Weights of a small transformer language model.
Size: 12 layers, width 160, 2 heads of 64, MLP 448 ReGLU, vocabulary 16384.
Training: a variant of SOAP for these matrices, 477M tokens, 4005 steps.
Each number is 128 + 24 x the weight over the matrix's rms, rounded and kept within 0 to 255. Layers, rows and columns count from 0. Numbers have three digits each.

# layer 3 attention query, 128x160, rms 0.257, rows 0-82, columns 64-95
160121130130135137097144159116151163132136130168124119132142140119132105122139140131146087144124
107140098134123113170100139114123133120155165102137120150092129112126131144157093107125146102154
130102114164097116112129156097085145123139136108143130141184092132131126140116165118151154123133
124123082120136134162099110114147095146136116121121091128085177089110134145103122131144139125104
147133125117150127124152109094131122137130125141121117095126083124135103110130138116112134147128
134140124135183135130196160128125119111122131080119118167107201154142092154123100136113109117149
151152150142162114132173150166137084125118123106127072162105103085118144098098103124152094133136
134122085120124129114141135114115120157128162139145112147167100143148118146166104136153125140086
122144142121163122140114096132102120078121157103110121111113125116104120094098134135139102118139
140166136105134116127096138130117147097089132160139124094074130093111110160153122118133119118121
137155137134100145135177080092104113120129168157142149111102104153078117144141148138159110099123
187082065105164122128105140130142128162073115148125137153126088130110106137132159140106182118128
149152112122136161122097149103104111112134114135173095122149129153169108115145109109157111154179
153115109141166114155147124116110168143157100113122139140102188127120125121100129133152140160122
148103095123150128074133104131075120133092124126142131156125132137089122137108125163145157145121
115071116131115085110122094139140140108121104132123144094167102082140133100166122142131124119146
058150108089153103104133062092147143121123154169078106135156108123086114116152118132118116093129
118105147125142101161119109089123127139138132120126142094140100144147130088117140137134112151129
109115160091126144125063094102120087130143141142094168132150140110109134132094134151105154124119
135120146199129067151083118137139110115098126142128166111125153137068107124131114084148145090148
136148153155122130141129135121149141108117113133171108147171157132109128077177156087116174153128
117093165142131147126114125103148104121151124137131132148162173109173117129158103118102114144092
118157177087091104092123160125157166126122084132103079095190129117157141062116171107111176103127
082116121126114142194209114103147095132085148084124115093116172120098117131163119126099138116118
131145090101143097133149123137119126121155186141157143102106097125079145139127097129142094124102
103119134154088119125154094176113153208161132113125201160133111115162144101117174111186107131130
138079148112118142147124151142138165138148128116126207116127093128134147193109113124185147142153
114151135159166123116096126144118125120123164142157121138157112162123090164126125111171187124111
097122142097114124151109113106126080167137132116099101122134122113118152162088114151121083145147
095077151150130111113122134177091143123130157096096145125138089126075131120108099174130131136107
106144154122117128116096138137120148120148120140108132125101127125116128146119124109108127097121
127121126134126105130130159105156146097145138158108098181126116143153096121096152116098121129128
120063132153109139108155191141138112125130105088115174144166148166151107133123148160121129134112
144140113153127120108165106138099084090140145151143087098142120153084131126154120117130100127108
112143129141163104107129104103138121130123116111123120131124179160153111082128140123159183136139
108133087148098152104102085158120132125126119089141117097090169116112128172158126144110139138126
154140132126130102133131102146162128120131135140116123139132161083128085078122125098101105080136
154133135123114126133171133149139073124097103110142133121165133140132104163153091123082136139107
106103137107097114126112124152121116133124141139152170169103137118138112088101139153130114129157
083111131130134123123117139133103137147119139142135160107139140170129131139119087070112144153136
133161166085130087125107092120146143137137164168096177095098122113103100103169135107112116106122
173152137157082099132189140139104125119120128121143157112121101145157122096135136124114112154125
106162139129129103144084075111150104128115163180122134127111122092119113119120161092126139131128
106122128141167115129135108106123159105140172143119098107132158144127113124133167114127123116157
151122145134080119112078106137135122131106108106096146132159129128155113073118107114113104064159
093150092098118116149167135143128129139077149128138157147155134095079116112087138117093117157112
081159084127119133111113106141109099139107125160127114144100114119108108124102150096151128149149
092091137151127133159129128132134113156124136072124122086179120152158159143152153133101134075108
129162122113103155154074136143139120119133122157130098146102136137115105126126184121145216125137
121159138174076087152140084119148132124126114156082090132117035177110122053119155127172158076138
163079117072146159080145159149154108097137126155118122104115162115150155111144120102132148150127
100110156158137115135118146109118154133143144090126102152151131081129160112140150128137127094100
121172120126110122138141120140144109111130116138128128133148148124129128119136138107118133089134
065144155120116083177084107122105112167118113115136114118104163146113143106133131122116134115150
129091110136138141175128110098097116121141131136137128127121175136126126125141083095127129123096
122095122142093139140121080174157055139130127118163133124119153089145140132153147123148132185140
160166074156158138141163112110093138091088089115141144128164161150186142145180146138122122099149
139135152133151171132138123113147156120165111098144104091116107164107145145150127184118128131183
108149127104129136130127111116142127134115129153140140117163173114166126115125131120120091121119
126109145119143160168104126177132116145129118093121131084139155140088156134128091148064102108144
126163126139153107118130128168138112114120142178122118115111131097141124124116152117142158100131
110095158154133133087151123142115120145141137112159114168137077131147161147122149093151169148091
134103159111073119096113137157105116113135100165111144146142092146102096119114146096105143144068
133138195124142148105088109118118169114135127103127115126101123169123143120101125149159155095144
119139156123132109144152118123123161126115153127136122116117118118145137114140137125161124113133
120139143114159127135120116120121152116125137141097118145145139104096116137106131124139138105148
144123135162115119161132153147142106137126138124113093118120132159154113127123121114125150120106
120157131136117150141149132127134126133147134115136141145123117108133120116126124118096107122140
121117111156130148152122161167157129151126142104167073162105132167146104144142146098101112134119
126156092117132151139113133115124118095148122152153178122148113136128158136167151138133137157139
130103108127144145119139112141105098117157146119119119120116106106130138116115138128153133116168
153133117104111136112134136094166081171088144106110126139112127132174075128105149107098131123128
090134152133102152158131133163143153113143129100107116089099104114147134155135132122135154160122
147106154155128102120111147108168139114117102117134143103107111136129116119135156098134142114174
155148120180147130116153194160132148152138103161128158136125141107143138130134130123109122119088
100130134135168073121143113161109102123123112117098127118133106141116150104097174133129119114134
119098145137159130131164172106105125161137129173111145108153113102108165127157088140122101107102
151116129119139194129135095157147119139138175162132158118118160124118131121136083117144142115128
108126127115111166111161078134084109136143123114089115124145103130169116111153133107127131136151
132114149140156111143087119150134129130154103124114110162119090143125115115106130100185151119123
157135182117110091113144107150141118134111120099113110127204098151115132121073108063157110155101
099159149165107141109097082122106096122114133148080089138153081166119094083114165108177125127127
140101161108179060194168162153144111137122121097125134123117104092154067116107124095121134198114